config.toml
n_layer = 8
head_dim = 32
d_mlp = 256
vocab_size = 2048
qk_norm = false
init_std_up = 0.0528
init_std_down = 0.0
optimizer = "soap_variant"
lr_head = 0.0139
grad_clip = 1.0
train_tokens = 134900000
steps = 4137
dataset = "wikipedia_en"
Each number is 50 + 15 x the weight over the matrix's rms, rounded and kept within 0 to 99. Layers, rows and columns count from 0.

# layer 4 MLP up, 256x64, rms 0.208, rows 0-108, columns 0-63
46 24 58 62 33 62 49 75 68 69 54 53 61 56 53 36 25 47 56 56 42 64 45 56 65 54 61 48 57 36 71 42 42 51 38 81 07 25 58 43 45 60 55 48 43 47 50 35 37 60 43 71 37 44 24 44 61 27 41 48 60 44 16 47
53 49 46 59 51 44 64 52 57 34 55 55 49 46 20 37 26 36 59 48 63 30 40 73 27 47 41 15 69 24 85 43 19 48 48 42 63 57 60 45 67 47 44 36 60 46 32 61 68 41 76 38 76 49 31 31 36 41 40 51 49 80 26 29
34 62 33 23 69 45 42 53 53 42 25 49 74 56 74 69 49 43 28 34 49 58 38 80 51 22 34 61 52 42 41 22 42 56 60 47 42 07 68 51 79 40 53 43 54 62 33 75 36 52 73 19 68 47 72 42 63 83 64 61 60 46 36 49
48 54 45 55 69 59 59 68 83 78 49 35 64 43 54 53 42 60 64 22 54 74 68 60 43 35 45 35 48 63 71 65 38 42 48 45 50 55 27 25 63 60 59 51 75 43 46 38 40 52 37 16 66 63 47 39 27 62 18 51 39 59 50 26
57 58 44 14 70 43 43 48 59 44 35 72 40 59 44 39 21 74 59 39 80 38 84 36 57 40 25 25 54 47 60 43 34 38 18 54 22 26 61 40 50 46 65 50 47 52 35 37 66 73 53 55 49 64 43 49 75 61 65 47 41 80 34 61
43 55 44 63 55 43 88 55 58 55 67 37 38 55 56 47 37 22 43 43 50 24 52 45 71 43 44 51 57 36 31 45 36 71 47 23 73 51 56 61 64 39 65 73 58 55 40 36 45 54 68 38 60 29 60 61 65 35 62 65 40 54 49 67
38 57 46 67 54 51 46 76 66 56 45 31 45 71 55 33 39 88 47 28 63 73 61 47 48 44 23 55 58 34 22 57 56 46 65 57 49 40 33 34 38 25 57 39 61 24 61 39 44 52 51 58 39 48 53 23 52 43 39 40 43 80 46 42
52 62 46 11 48 42 47 24 26 42 67 60 68 25 58 36 31 45 48 48 57 59 30 50 25 50 63 60 50 43 69 54 64 52 36 34 65 58 53 62 83 43 34 49 44 41 31 46 57 50 55 43 49 39 44 59 48 63 69 25 41 48 39 69
68 20 73 48 54 52 45 51 44 78 69 50 45 54 64 79 59 58 51 15 71 82 52 34 64 25 40 57 68 41 59 40 37 44 37 61 35 49 39 37 81 51 75 45 55 39 52 38 50 36 44 65 46 47 44 12 45 45 36 37 64 47 59 43
44 44 31 60 49 79 62 47 39 49 63 35 59 63 39 50 25 46 27 38 22 46 65 53 62 45 68 54 58 69 72 64 69 42 33 49 49 51 65 65 33 44 58 52 59 39 59 58 33 73 33 63 52 51 47 46 67 36 48 37 73 35 62 39
41 34 58 37 55 49 30 61 61 58 47 42 48 67 76 99 39 53 55 54 65 57 55 50 61 69 49 63 56 43 48 33 51 28 38 38 43 54 25 44 48 38 57 32 49 53 48 29 60 31 52 48 58 18 62 23 52 37 51 68 39 79 40 46
55 35 55 18 89 39 67 62 35 52 40 54 49 63 38 73 37 47 62 63 37 44 52 60 48 57 48 70 61 29 37 38 44 38 52 44 55 48 48 36 37 70 60 43 43 50 64 43 37 63 64 76 39 63 59 53 71 27 47 53 39 59 32 21
56 37 63 47 46 30 42 54 29 61 34 73 99 49 53 56 50 60 62 53 39 45 57 43 56 56 47 77 50 57 69 53 55 59 49 43 54 66 54 48 55 62 45 40 60 50 51 44 24 67 51 42 51 64 38 71 23 53 46 52 73 49 40 50
79 60 74 58 48 54 79 74 38 33 48 49 35 66 57 26 61 47 56 28 59 46 52 99 63 46 49 46 54 55 83 48 52 77 76 22 57 66 66 50 64 28 62 67 53 74 43 49 49 13 56 55 30 65 53 48 40 23 60 32 52 66 32 27
65 44 21 60 63 58 50 45 48 57 63 70 72 53 24 57 32 53 67 20 37 49 19 35 28 42 37 14 30 48 63 56 20 48 69 27 36 57 47 44 80 43 51 28 56 54 42 55 46 51 58 51 62 37 40 45 18 56 25 36 40 58 64 31
64 48 71 52 48 43 47 57 44 58 27 33 61 25 69 64 30 65 50 45 46 56 53 36 62 52 53 41 84 53 80 52 28 99 36 57 34 50 50 48 55 63 32 67 38 73 53 50 37 49 58 53 71 44 55 59 38 39 28 37 41 40 48 37
46 70 51 46 75 45 34 54 59 36 30 46 40 49 36 11 56 64 57 30 39 45 54 19 50 44 68 69 66 64 38 24 62 51 18 49 50 52 49 49 59 42 50 36 59 48 41 48 33 51 02 28 37 65 42 07 74 29 55 45 75 52 44 67
55 58 56 47 59 45 51 60 61 28 24 37 31 32 24 29 34 47 52 32 52 74 58 49 71 43 71 49 72 44 47 45 37 65 44 76 35 59 40 44 78 38 81 38 77 61 64 48 58 49 33 34 53 60 48 51 41 52 47 54 45 55 69 51
39 46 47 42 60 41 62 38 43 37 43 38 42 42 37 23 47 52 78 21 62 52 51 18 56 60 38 28 34 28 42 55 59 53 49 54 62 60 73 30 65 53 68 50 22 56 51 65 54 54 53 44 26 52 67 62 53 34 46 47 49 37 75 49
37 40 41 32 53 60 50 44 44 41 39 60 61 61 50 53 45 22 54 28 40 69 42 25 40 69 45 57 32 42 30 60 28 53 39 71 73 56 60 56 72 23 30 40 44 26 52 75 29 49 53 55 47 64 62 37 40 84 63 54 50 41 32 46
60 46 90 48 46 48 64 42 75 60 44 49 54 54 42 63 46 45 62 53 32 48 51 25 59 74 60 48 49 35 53 43 43 28 66 60 79 59 40 57 48 54 66 47 34 50 65 53 61 58 35 52 63 33 71 47 40 55 41 52 62 56 68 40
45 64 52 94 42 38 44 82 59 63 56 39 55 38 44 63 51 60 67 49 32 60 55 50 65 55 56 51 41 40 55 49 49 89 43 24 46 30 26 63 49 70 35 80 64 42 61 55 44 53 34 80 51 43 58 50 54 44 69 45 29 76 48 16
50 65 41 51 63 56 58 49 68 39 54 65 48 56 68 41 58 82 46 60 80 56 58 65 75 49 29 52 49 48 69 49 51 63 49 59 51 43 61 41 71 28 49 36 43 49 91 55 51 29 53 55 74 24 50 74 48 52 61 70 42 59 49 46
52 47 38 47 48 67 29 36 30 58 50 59 99 47 61 40 36 29 45 57 40 57 54 50 40 62 48 33 49 21 81 29 44 73 13 56 21 54 42 56 72 56 41 32 33 61 46 62 37 47 44 55 72 58 36 89 42 34 52 40 60 39 51 58
36 43 38 48 46 80 65 54 41 41 67 56 52 59 37 28 52 49 62 44 65 37 58 56 80 43 40 29 42 01 63 52 55 43 64 58 50 46 65 49 54 47 47 70 36 46 55 58 64 46 44 74 70 49 50 26 58 96 54 31 39 59 21 36
59 62 45 74 53 58 55 35 39 51 32 30 29 67 65 56 29 79 49 75 62 46 59 54 53 64 49 40 59 55 58 55 62 51 26 48 41 99 63 74 46 29 68 37 50 75 48 42 65 68 49 41 44 35 72 28 59 30 41 49 41 51 70 30
56 12 41 71 55 68 45 71 46 51 70 19 37 47 38 51 44 62 36 47 64 69 47 45 48 69 67 42 43 44 48 51 42 46 80 08 51 50 65 43 37 50 49 54 36 61 44 67 52 56 24 46 58 62 56 66 38 29 60 35 59 53 31 33
63 38 69 53 47 44 47 56 73 31 55 46 40 40 57 53 21 31 73 14 63 63 45 35 27 70 56 30 36 78 37 57 44 61 42 38 67 21 63 59 72 52 56 28 64 57 58 42 52 27 19 33 65 58 48 42 39 09 33 44 55 60 51 50
61 66 38 37 51 36 42 55 38 39 58 62 80 58 41 55 41 19 42 45 34 31 42 55 69 55 68 52 60 32 25 44 48 63 32 99 59 46 40 50 72 61 59 50 45 51 33 49 29 48 56 19 37 72 53 56 53 54 47 51 31 75 58 73
65 70 62 49 65 47 61 33 48 65 47 50 28 34 44 31 57 63 50 39 64 43 30 54 27 42 54 25 61 70 26 54 32 53 28 56 60 79 62 55 28 57 56 40 46 69 20 46 55 09 40 43 59 34 90 27 39 33 63 54 32 79 25 63
43 61 71 47 18 55 41 61 84 69 36 33 87 35 52 78 40 62 50 65 44 48 75 53 23 61 60 54 57 47 51 53 41 79 46 41 37 40 33 71 80 59 34 36 66 30 51 60 69 61 57 57 75 61 46 65 23 39 72 49 82 43 46 28
60 16 70 54 58 33 47 69 49 82 80 51 51 46 39 68 29 62 66 53 61 67 35 32 38 33 30 77 53 26 42 64 38 61 28 31 54 40 68 39 40 55 40 52 63 42 31 35 41 62 56 53 59 69 63 49 74 49 67 66 37 79 50 41
31 49 31 38 31 40 32 45 59 45 49 38 55 61 53 50 49 59 50 17 68 54 56 34 82 61 72 16 44 27 55 47 73 34 62 42 69 24 37 76 66 36 45 44 35 78 54 52 47 32 19 27 49 54 78 20 60 62 30 51 46 41 68 52
40 31 33 48 36 40 34 34 52 16 30 34 77 26 51 58 48 70 38 50 53 27 68 55 31 55 46 62 49 36 48 26 34 75 17 41 65 71 37 51 58 34 48 65 44 70 39 58 46 67 54 42 48 34 54 74 63 53 38 15 41 53 55 32
36 49 63 44 41 66 47 56 41 15 51 45 65 88 70 74 40 67 69 55 60 31 53 94 53 21 57 62 46 35 60 42 83 50 22 61 57 54 48 63 54 42 43 48 76 54 53 60 57 50 80 33 65 44 60 26 53 33 68 49 44 62 38 24
47 32 71 36 34 41 48 63 41 24 61 52 55 48 36 64 42 59 48 53 59 51 56 41 68 69 70 42 37 16 81 38 53 48 44 53 62 56 31 51 53 67 56 47 24 45 41 37 46 54 60 61 38 49 61 45 57 53 65 44 64 56 48 38
59 77 57 65 55 60 30 72 47 54 56 59 33 48 39 68 53 65 60 43 75 13 52 61 23 54 50 70 64 72 54 45 54 56 40 45 44 55 63 55 55 50 54 54 44 60 62 19 48 52 51 52 55 19 65 60 47 40 35 37 72 56 50 44
67 33 40 44 69 48 39 41 52 45 39 47 71 22 54 44 65 60 65 46 48 56 31 21 66 28 63 56 37 17 50 38 67 62 39 43 01 59 58 55 53 59 59 35 77 58 45 65 40 73 30 53 46 51 40 41 64 36 70 51 75 53 45 45
38 73 76 62 45 48 76 41 58 51 56 25 43 30 55 50 78 59 56 39 52 44 64 40 51 79 36 28 63 61 38 67 29 39 40 34 53 56 62 44 47 51 45 43 26 39 73 56 75 43 33 36 72 31 47 80 62 62 40 65 55 57 54 50
45 80 46 35 53 74 39 41 48 17 57 50 43 76 55 53 26 45 42 63 42 69 39 79 44 33 57 40 52 10 56 51 38 41 66 18 23 45 51 59 61 45 57 17 36 43 23 78 37 52 57 67 42 61 67 45 39 75 54 57 70 73 09 54
50 37 77 41 52 44 84 55 42 42 26 75 52 54 35 40 32 60 74 40 23 50 46 45 82 67 37 68 54 17 48 56 57 60 65 43 49 44 55 51 33 55 68 46 76 66 70 38 18 27 32 59 51 78 48 35 38 76 31 48 42 67 41 40
58 59 51 60 85 41 40 47 50 56 44 40 64 29 47 51 85 49 49 70 56 59 61 59 60 77 26 21 19 35 67 41 43 63 37 53 44 30 47 31 31 76 48 18 43 33 72 45 15 53 19 66 70 52 54 26 26 58 39 47 73 58 30 34
58 64 23 48 45 53 53 45 79 32 40 35 58 49 51 61 62 76 64 50 33 33 30 37 16 80 76 63 66 35 73 50 84 51 47 42 46 39 54 33 75 48 56 05 70 61 64 42 51 43 47 40 49 82 56 65 43 57 60 40 21 53 46 66
48 36 52 69 43 35 38 62 51 43 60 25 66 25 43 60 52 32 66 20 64 44 57 55 51 42 49 56 44 61 51 46 21 55 51 56 63 48 34 37 39 10 72 58 28 50 47 42 35 50 45 54 54 62 54 60 65 37 41 49 65 51 70 56
56 76 39 52 69 32 37 39 31 52 36 44 25 60 49 53 45 61 71 51 72 17 45 71 73 60 55 47 51 48 85 66 40 30 52 66 54 90 29 63 66 54 32 62 31 53 48 57 47 70 53 49 47 58 36 49 51 76 44 57 54 54 34 58
41 44 69 64 61 53 66 38 42 33 59 57 71 41 62 71 61 61 82 65 43 37 34 50 76 34 53 56 49 24 40 49 41 58 37 49 47 46 47 34 41 46 52 46 24 31 55 53 66 46 65 31 28 51 44 62 54 56 72 25 57 43 09 61
68 66 35 76 55 26 55 61 42 49 37 22 20 82 35 19 56 25 48 60 33 26 57 56 54 56 64 65 36 37 33 48 57 60 49 42 60 35 65 30 32 27 71 43 50 47 59 65 46 31 29 63 43 41 57 55 65 59 45 44 30 42 58 39
70 52 64 44 56 64 47 40 57 64 49 57 50 58 48 51 64 48 61 55 14 49 52 55 43 21 55 23 42 56 53 36 39 55 24 56 62 54 64 48 60 51 64 55 25 62 63 66 71 50 85 57 47 43 76 47 32 50 19 45 72 66 31 37
33 57 25 86 54 65 49 55 39 49 54 19 41 53 63 74 42 39 47 45 34 53 24 64 74 31 60 68 34 43 38 23 57 50 23 23 76 47 42 52 58 51 71 45 58 51 44 47 39 20 27 58 44 62 41 73 61 37 55 50 30 54 42 39
52 82 59 60 60 34 66 63 38 76 24 48 71 59 51 26 41 71 56 59 26 44 59 61 77 53 20 44 32 21 50 68 54 79 46 72 48 62 33 54 41 71 62 52 37 78 43 41 79 63 14 64 35 67 57 39 33 55 61 50 30 44 61 48
32 56 49 45 70 52 53 41 57 48 45 58 65 42 45 47 56 52 97 38 33 51 62 39 61 46 33 60 60 59 43 54 61 60 47 59 70 58 59 44 58 37 54 49 58 41 39 60 58 34 16 25 40 48 78 42 71 68 75 51 32 65 40 40
44 79 36 63 51 45 37 56 61 36 56 44 61 41 55 49 22 55 73 67 36 42 55 47 61 61 82 45 74 44 51 60 60 33 47 34 76 16 53 54 36 47 21 52 54 67 35 29 49 49 56 49 44 32 58 38 54 57 52 51 62 76 27 62
61 28 55 74 53 67 52 60 60 56 47 57 63 52 48 79 53 65 48 35 57 46 68 74 47 49 51 44 56 84 47 38 41 70 27 23 18 29 80 86 51 73 47 60 33 46 54 26 38 62 47 57 60 50 61 83 59 34 63 38 63 54 49 24
57 46 58 47 43 54 51 45 54 61 47 41 51 18 32 68 37 27 83 55 69 28 80 61 29 54 59 64 46 33 58 87 42 39 57 19 43 64 35 60 52 40 59 46 59 69 59 56 74 68 46 61 60 55 50 59 53 56 91 22 55 55 46 37
60 73 43 43 68 71 34 48 57 52 38 44 63 38 51 53 44 59 17 44 41 34 51 52 54 59 37 64 72 37 55 80 73 58 35 48 39 45 64 42 42 56 44 43 32 48 43 53 45 52 28 60 57 56 47 46 24 59 68 35 47 32 56 56
39 54 58 60 46 55 56 41 63 79 37 58 60 50 71 38 50 61 66 60 26 46 37 38 31 43 68 27 53 38 71 60 53 36 49 65 56 57 24 53 48 47 56 41 62 49 48 70 33 58 45 46 40 50 64 36 42 56 84 22 73 61 17 45
39 45 68 51 58 13 47 61 57 22 44 71 43 59 28 58 36 63 67 55 47 42 35 70 81 82 16 36 48 54 70 64 41 51 32 61 35 58 53 32 41 40 47 44 58 31 67 37 16 24 56 51 41 56 55 43 49 58 69 34 68 64 37 55
68 45 66 25 36 37 32 41 58 76 48 42 60 53 67 50 31 54 60 18 75 60 46 32 29 51 87 49 58 56 53 20 29 29 33 45 19 69 53 31 80 38 47 24 31 41 51 68 41 29 57 54 24 42 54 46 62 39 62 46 32 70 63 38
47 61 38 67 27 22 41 64 64 71 52 39 64 44 64 67 11 56 63 60 60 25 42 19 43 49 31 50 41 64 46 35 14 53 37 53 47 71 78 33 46 43 34 37 41 35 29 78 41 20 56 58 46 53 32 48 50 42 52 43 38 37 46 44
52 49 49 51 43 49 26 38 33 54 51 73 59 55 50 54 36 55 67 46 75 43 57 57 28 29 59 63 50 31 61 63 22 77 78 41 50 46 26 51 50 55 68 54 25 55 37 60 56 40 51 39 47 44 56 49 19 64 71 46 35 52 16 33
42 43 54 18 62 54 28 39 38 52 31 24 66 72 31 30 91 51 55 58 73 66 51 60 52 31 72 43 62 46 61 51 39 59 40 84 48 20 53 20 34 60 55 42 44 47 41 54 22 40 88 30 32 43 74 42 63 47 61 45 71 58 25 38
50 77 48 25 51 66 40 53 59 65 46 17 67 35 51 45 48 68 28 58 47 65 46 45 45 61 49 62 34 35 45 39 57 59 44 75 34 41 38 30 52 68 52 06 54 62 69 48 41 82 70 49 69 38 61 47 59 42 48 47 53 65 60 73
41 65 32 47 66 48 52 64 43 17 46 55 60 95 37 47 40 37 57 40 24 51 53 51 85 66 71 52 44 08 57 50 49 58 63 82 43 38 43 58 73 55 37 44 27 57 51 33 54 61 46 50 32 26 57 40 50 37 45 26 12 42 54 30
40 42 57 54 76 41 58 60 40 59 60 51 63 50 52 45 46 63 37 46 47 60 72 89 57 48 35 35 29 42 23 60 46 57 56 26 73 39 49 56 87 52 29 68 50 65 51 53 52 30 31 34 49 32 41 55 64 43 44 26 48 61 70 34
34 50 43 50 40 45 40 66 42 69 77 57 52 87 63 43 52 41 54 52 60 36 67 51 63 60 55 49 54 81 73 53 23 89 48 40 19 60 48 45 23 31 61 49 22 64 52 57 66 22 38 65 56 54 67 41 49 48 63 58 17 74 22 43
28 57 21 51 37 53 26 48 56 44 36 43 70 47 43 60 24 49 50 54 50 24 32 67 73 48 58 36 42 50 56 71 50 49 47 41 50 44 35 41 49 53 65 54 46 40 34 58 43 62 60 24 76 53 44 49 55 44 52 70 41 45 79 52
58 31 35 23 44 64 29 51 52 63 57 65 86 43 28 39 78 39 55 53 43 41 43 63 43 38 36 99 37 32 73 50 51 33 19 29 39 46 54 55 60 68 35 74 41 44 53 72 68 52 31 46 43 43 47 33 73 48 47 37 23 50 54 45
61 47 35 42 55 41 45 51 57 37 46 67 34 47 74 30 54 57 49 33 69 32 64 58 44 57 57 56 43 48 77 70 46 62 47 67 61 48 50 65 50 32 50 27 35 47 41 66 68 63 65 54 65 55 77 49 37 35 44 72 56 69 52 64
50 42 23 53 42 11 43 42 75 58 43 68 75 53 51 43 58 69 64 60 47 36 63 38 28 64 44 24 49 42 64 65 29 73 32 51 37 41 48 33 44 32 43 55 31 54 32 44 38 68 65 60 57 80 32 55 42 30 31 32 48 34 47 65
22 31 46 45 58 47 27 43 80 42 52 64 43 60 71 11 77 52 67 40 67 54 40 74 51 34 59 49 44 43 41 59 58 71 37 47 49 72 57 34 32 43 54 48 27 59 44 72 47 27 33 73 66 52 58 39 63 43 51 57 46 41 45 36
67 69 58 52 59 29 65 59 60 73 40 46 30 64 60 29 58 28 55 60 91 54 51 46 55 51 53 35 40 63 64 30 54 65 52 39 56 68 79 45 62 42 57 47 51 64 60 61 57 79 32 40 54 37 47 43 43 38 47 39 50 25 40 26
35 43 39 43 55 47 57 36 42 61 56 24 60 48 50 53 60 39 34 45 39 81 72 73 54 41 38 45 58 48 55 50 60 49 39 59 44 50 33 54 82 34 56 40 46 52 55 80 22 48 62 45 48 27 60 56 46 44 71 37 37 39 61 75
55 40 57 18 46 34 55 39 26 43 60 55 56 73 33 47 80 37 62 50 63 48 23 50 57 49 72 37 65 46 56 61 50 44 30 49 55 41 70 38 31 66 32 43 41 30 51 63 48 42 38 37 35 72 25 69 47 63 56 30 37 41 32 40
41 62 54 50 53 48 36 55 90 48 42 23 65 55 57 39 59 49 61 47 26 44 60 77 63 40 43 63 53 72 58 37 52 54 39 46 55 50 37 29 57 25 46 54 72 72 85 72 51 77 39 17 69 63 76 43 68 41 59 22 24 41 28 52
18 50 43 51 37 56 17 62 45 62 37 43 67 52 61 71 44 44 47 40 49 70 36 75 34 90 60 38 44 54 52 35 48 64 41 39 50 37 51 20 73 63 56 45 39 55 51 52 40 31 54 66 43 58 42 57 51 72 28 25 57 45 50 21
46 72 53 79 55 50 58 47 48 55 45 76 34 17 45 38 84 48 57 58 51 44 52 35 66 44 50 60 58 56 36 53 55 48 16 53 57 45 40 46 59 46 66 31 52 71 41 63 63 62 53 47 62 36 50 52 55 40 57 54 37 73 51 45
49 76 39 71 65 35 77 51 40 49 41 74 52 34 22 50 68 61 65 54 52 63 34 63 85 45 50 58 24 57 51 26 39 71 53 60 64 55 76 42 13 51 79 27 86 77 61 48 36 34 24 26 41 40 45 43 60 44 72 46 55 32 40 61
50 85 48 88 29 55 57 54 51 61 61 53 43 45 53 69 25 55 63 64 50 69 59 62 50 55 62 62 60 48 23 54 81 67 50 57 31 64 48 52 65 51 74 68 45 60 64 60 30 47 58 49 65 56 42 29 62 42 42 42 27 34 23 33
70 50 53 30 45 35 76 43 52 67 46 48 41 30 54 56 45 50 68 51 38 69 77 40 50 38 43 52 43 54 72 64 69 52 39 36 41 55 30 43 64 51 53 34 19 35 41 52 37 37 31 51 62 40 66 37 53 35 52 67 43 60 38 67
28 31 60 48 61 64 52 38 29 49 50 47 54 48 36 43 51 81 58 47 38 47 75 79 57 57 51 55 16 49 73 27 31 30 23 52 80 11 51 58 36 65 37 48 49 66 53 66 67 69 17 49 56 52 45 56 70 79 53 59 61 42 33 38
23 61 46 53 67 58 63 43 34 50 52 55 61 61 23 43 46 42 51 52 48 51 14 60 90 75 42 61 75 55 35 65 42 81 38 52 32 65 31 50 51 62 63 54 57 23 16 54 59 44 49 29 21 66 58 43 42 44 54 56 35 53 60 34
65 78 35 51 44 49 67 41 74 44 64 53 60 63 41 58 62 41 37 57 33 34 49 60 49 48 88 39 29 64 47 51 29 60 49 27 38 49 55 54 37 61 70 31 57 48 48 52 59 52 39 37 68 77 23 37 20 83 59 42 83 56 61 46
49 55 58 55 76 10 31 20 60 47 38 57 51 54 28 38 36 44 44 54 74 65 42 36 45 38 49 53 70 59 47 64 64 68 52 49 79 42 56 40 44 43 56 48 55 60 39 87 43 44 41 54 40 51 48 47 50 35 53 23 55 44 48 53
68 64 56 47 41 66 64 38 34 38 34 82 87 67 69 53 73 34 56 60 60 39 45 66 48 34 41 71 40 34 45 58 58 54 39 47 65 18 37 57 56 65 63 32 69 39 76 60 56 34 53 57 15 56 41 30 63 72 39 67 33 69 11 42
46 59 35 74 32 68 56 50 42 32 36 45 54 67 26 26 53 67 36 15 56 44 52 51 58 42 56 34 56 64 67 86 75 45 61 41 41 60 60 55 53 40 73 77 55 64 36 86 39 54 48 75 11 52 73 44 74 78 63 42 58 51 43 57
58 61 32 50 37 54 35 62 60 54 60 23 39 46 63 17 87 55 80 66 47 35 43 48 50 53 44 78 33 64 47 43 36 63 54 61 68 39 51 31 39 59 33 51 50 57 37 73 52 53 41 53 54 42 62 34 85 57 59 23 59 46 33 70
48 63 46 32 61 70 55 38 55 65 43 39 63 46 82 58 40 57 71 40 62 52 27 67 37 64 44 49 56 29 78 68 48 22 49 53 42 44 55 48 82 74 51 48 32 44 55 22 51 58 67 47 16 28 54 39 37 55 46 56 52 52 62 62
37 51 36 63 71 48 19 67 48 71 88 51 64 36 44 49 43 55 35 36 37 47 66 40 58 43 51 59 63 61 50 67 59 37 10 55 31 69 31 37 64 46 59 43 31 56 48 43 41 37 63 61 47 39 56 54 46 40 51 35 55 50 79 44
58 75 21 65 45 51 29 48 57 62 31 44 81 49 73 46 64 47 54 50 74 66 63 44 61 57 55 40 66 64 32 35 68 68 20 35 52 24 44 65 73 63 43 55 13 43 72 41 46 32 70 65 28 30 66 45 44 12 36 43 33 46 71 37
41 47 56 40 48 50 29 43 60 63 58 38 51 45 63 56 35 53 41 50 43 34 79 67 50 48 49 64 59 18 65 75 40 71 38 37 40 35 47 12 38 64 74 39 45 82 57 55 34 28 53 29 33 43 42 38 54 46 60 27 52 53 70 54
62 41 74 49 37 49 71 60 40 31 55 43 45 51 54 32 69 49 65 55 79 42 33 34 57 61 49 65 78 55 58 53 50 45 48 68 44 61 71 54 47 56 27 60 43 55 30 83 44 60 50 65 48 30 51 42 54 47 54 20 34 41 56 64
63 52 34 54 60 33 54 36 58 65 33 36 56 62 48 83 57 40 57 43 45 82 28 33 59 42 40 39 52 56 61 57 30 71 35 48 61 47 47 19 43 26 43 67 37 65 47 35 52 54 64 57 46 38 56 64 32 58 25 23 56 64 12 70
60 50 33 61 57 28 56 76 47 82 72 41 44 68 35 40 33 42 77 46 55 46 50 51 68 71 54 08 53 45 53 54 73 78 54 59 19 67 38 62 58 55 69 52 59 45 39 19 50 29 16 47 66 46 55 44 34 37 68 51 50 34 46 53
59 32 49 54 43 27 49 49 35 61 46 48 64 64 41 52 39 25 75 47 53 41 79 67 71 68 58 50 65 70 34 40 38 36 58 39 28 48 71 68 47 69 53 51 38 25 70 67 40 28 57 34 72 78 22 58 35 60 43 47 41 45 38 41
45 52 48 35 48 72 45 46 57 63 67 51 65 61 26 42 29 53 83 65 27 58 48 49 39 72 62 51 50 47 49 48 44 18 47 73 48 57 20 57 46 60 67 53 53 50 89 42 44 56 43 64 67 40 75 47 39 23 70 63 65 53 40 41
57 63 53 37 35 70 58 31 63 46 57 55 74 54 62 61 40 42 08 67 43 52 26 66 57 42 81 39 69 59 64 40 20 75 35 50 66 58 28 47 48 16 56 24 60 44 59 42 35 65 64 43 54 63 49 59 59 46 64 23 55 68 50 65
43 39 45 45 59 41 38 57 74 59 79 36 50 36 56 23 15 61 66 40 45 29 45 70 37 34 56 56 33 33 42 41 57 41 67 28 76 61 61 52 72 60 72 47 36 56 62 57 60 94 45 76 47 38 49 52 37 62 53 68 51 41 70 62
25 48 39 53 54 58 39 56 42 34 22 45 63 70 56 48 66 33 60 35 48 07 53 63 29 63 46 32 43 47 32 58 58 64 72 23 67 43 55 69 52 53 37 47 64 64 51 49 67 69 29 44 45 28 47 50 51 75 43 29 60 41 00 45
44 52 37 58 37 12 51 57 63 69 73 45 85 37 48 42 40 72 67 52 52 47 24 46 52 49 58 51 60 45 69 33 58 52 72 20 60 27 66 50 42 44 61 55 30 32 47 25 71 41 45 45 50 57 54 71 55 42 59 51 67 59 43 39
17 67 73 32 54 45 54 61 24 42 45 80 64 50 56 54 54 57 60 43 41 58 47 69 62 32 69 56 37 22 82 39 59 54 61 52 63 54 75 40 37 18 54 46 47 73 44 61 49 30 45 49 46 25 35 41 66 78 45 30 51 63 26 54
48 56 53 34 25 45 56 45 60 62 24 55 76 59 32 37 43 69 32 42 22 21 75 65 29 61 30 56 46 32 45 47 74 30 37 40 50 32 43 57 45 53 53 49 14 53 27 66 39 56 43 67 60 65 54 40 50 32 44 48 58 37 74 64
68 54 39 59 26 25 58 46 70 37 52 33 42 36 47 35 50 63 78 31 58 65 49 49 75 47 64 50 39 50 37 39 40 26 37 45 55 67 34 53 33 54 58 59 39 64 52 23 61 36 57 25 46 62 59 54 58 31 23 47 34 58 13 78
47 84 56 59 54 47 71 34 40 34 41 55 71 43 24 41 73 51 38 53 27 44 42 29 74 59 23 35 31 49 67 34 60 62 33 56 54 61 29 66 53 54 67 26 76 47 60 59 25 46 39 41 38 47 52 50 40 42 46 71 57 78 22 29
27 63 46 48 50 55 58 53 43 56 44 05 28 56 46 55 34 43 45 72 43 72 30 55 46 61 49 56 66 46 29 30 55 68 54 27 43 38 58 58 51 47 69 58 44 61 62 58 48 47 44 84 40 35 28 36 82 61 52 38 80 57 56 55
43 51 36 33 62 71 58 58 54 52 44 68 50 64 40 46 16 63 74 75 25 63 51 47 55 49 51 48 46 31 47 61 36 46 14 51 33 41 45 47 68 34 36 82 40 34 65 38 38 26 48 56 52 33 76 40 62 34 57 36 57 85 50 67
25 88 33 39 51 44 64 48 46 39 39 58 62 58 35 44 65 38 41 24 50 31 37 75 80 36 59 66 76 35 44 64 56 47 78 67 69 46 42 65 33 68 51 41 30 72 57 48 76 67 59 55 55 52 17 54 55 79 48 40 53 76 52 43
78 61 51 33 34 49 82 49 37 79 39 50 72 21 26 53 42 49 30 47 91 48 53 51 60 49 24 63 58 50 45 57 55 63 75 50 45 69 70 67 45 34 63 32 44 55 61 48 42 68 47 71 40 62 50 55 61 57 47 63 38 40 34 71
53 59 44 66 40 66 75 60 43 34 41 58 33 81 37 77 63 54 46 38 53 69 38 37 61 60 47 80 33 47 59 55 76 65 17 49 31 37 53 40 44 54 65 43 57 35 45 57 46 50 16 47 24 53 76 50 69 46 63 35 43 72 46 72
52 52 47 75 63 44 31 73 53 56 81 39 52 30 48 24 62 48 85 52 69 51 25 40 66 46 56 46 61 50 62 56 40 88 43 61 49 53 48 61 73 60 45 56 56 45 48 54 49 48 77 30 37 70 56 53 50 42 77 35 39 66 60 45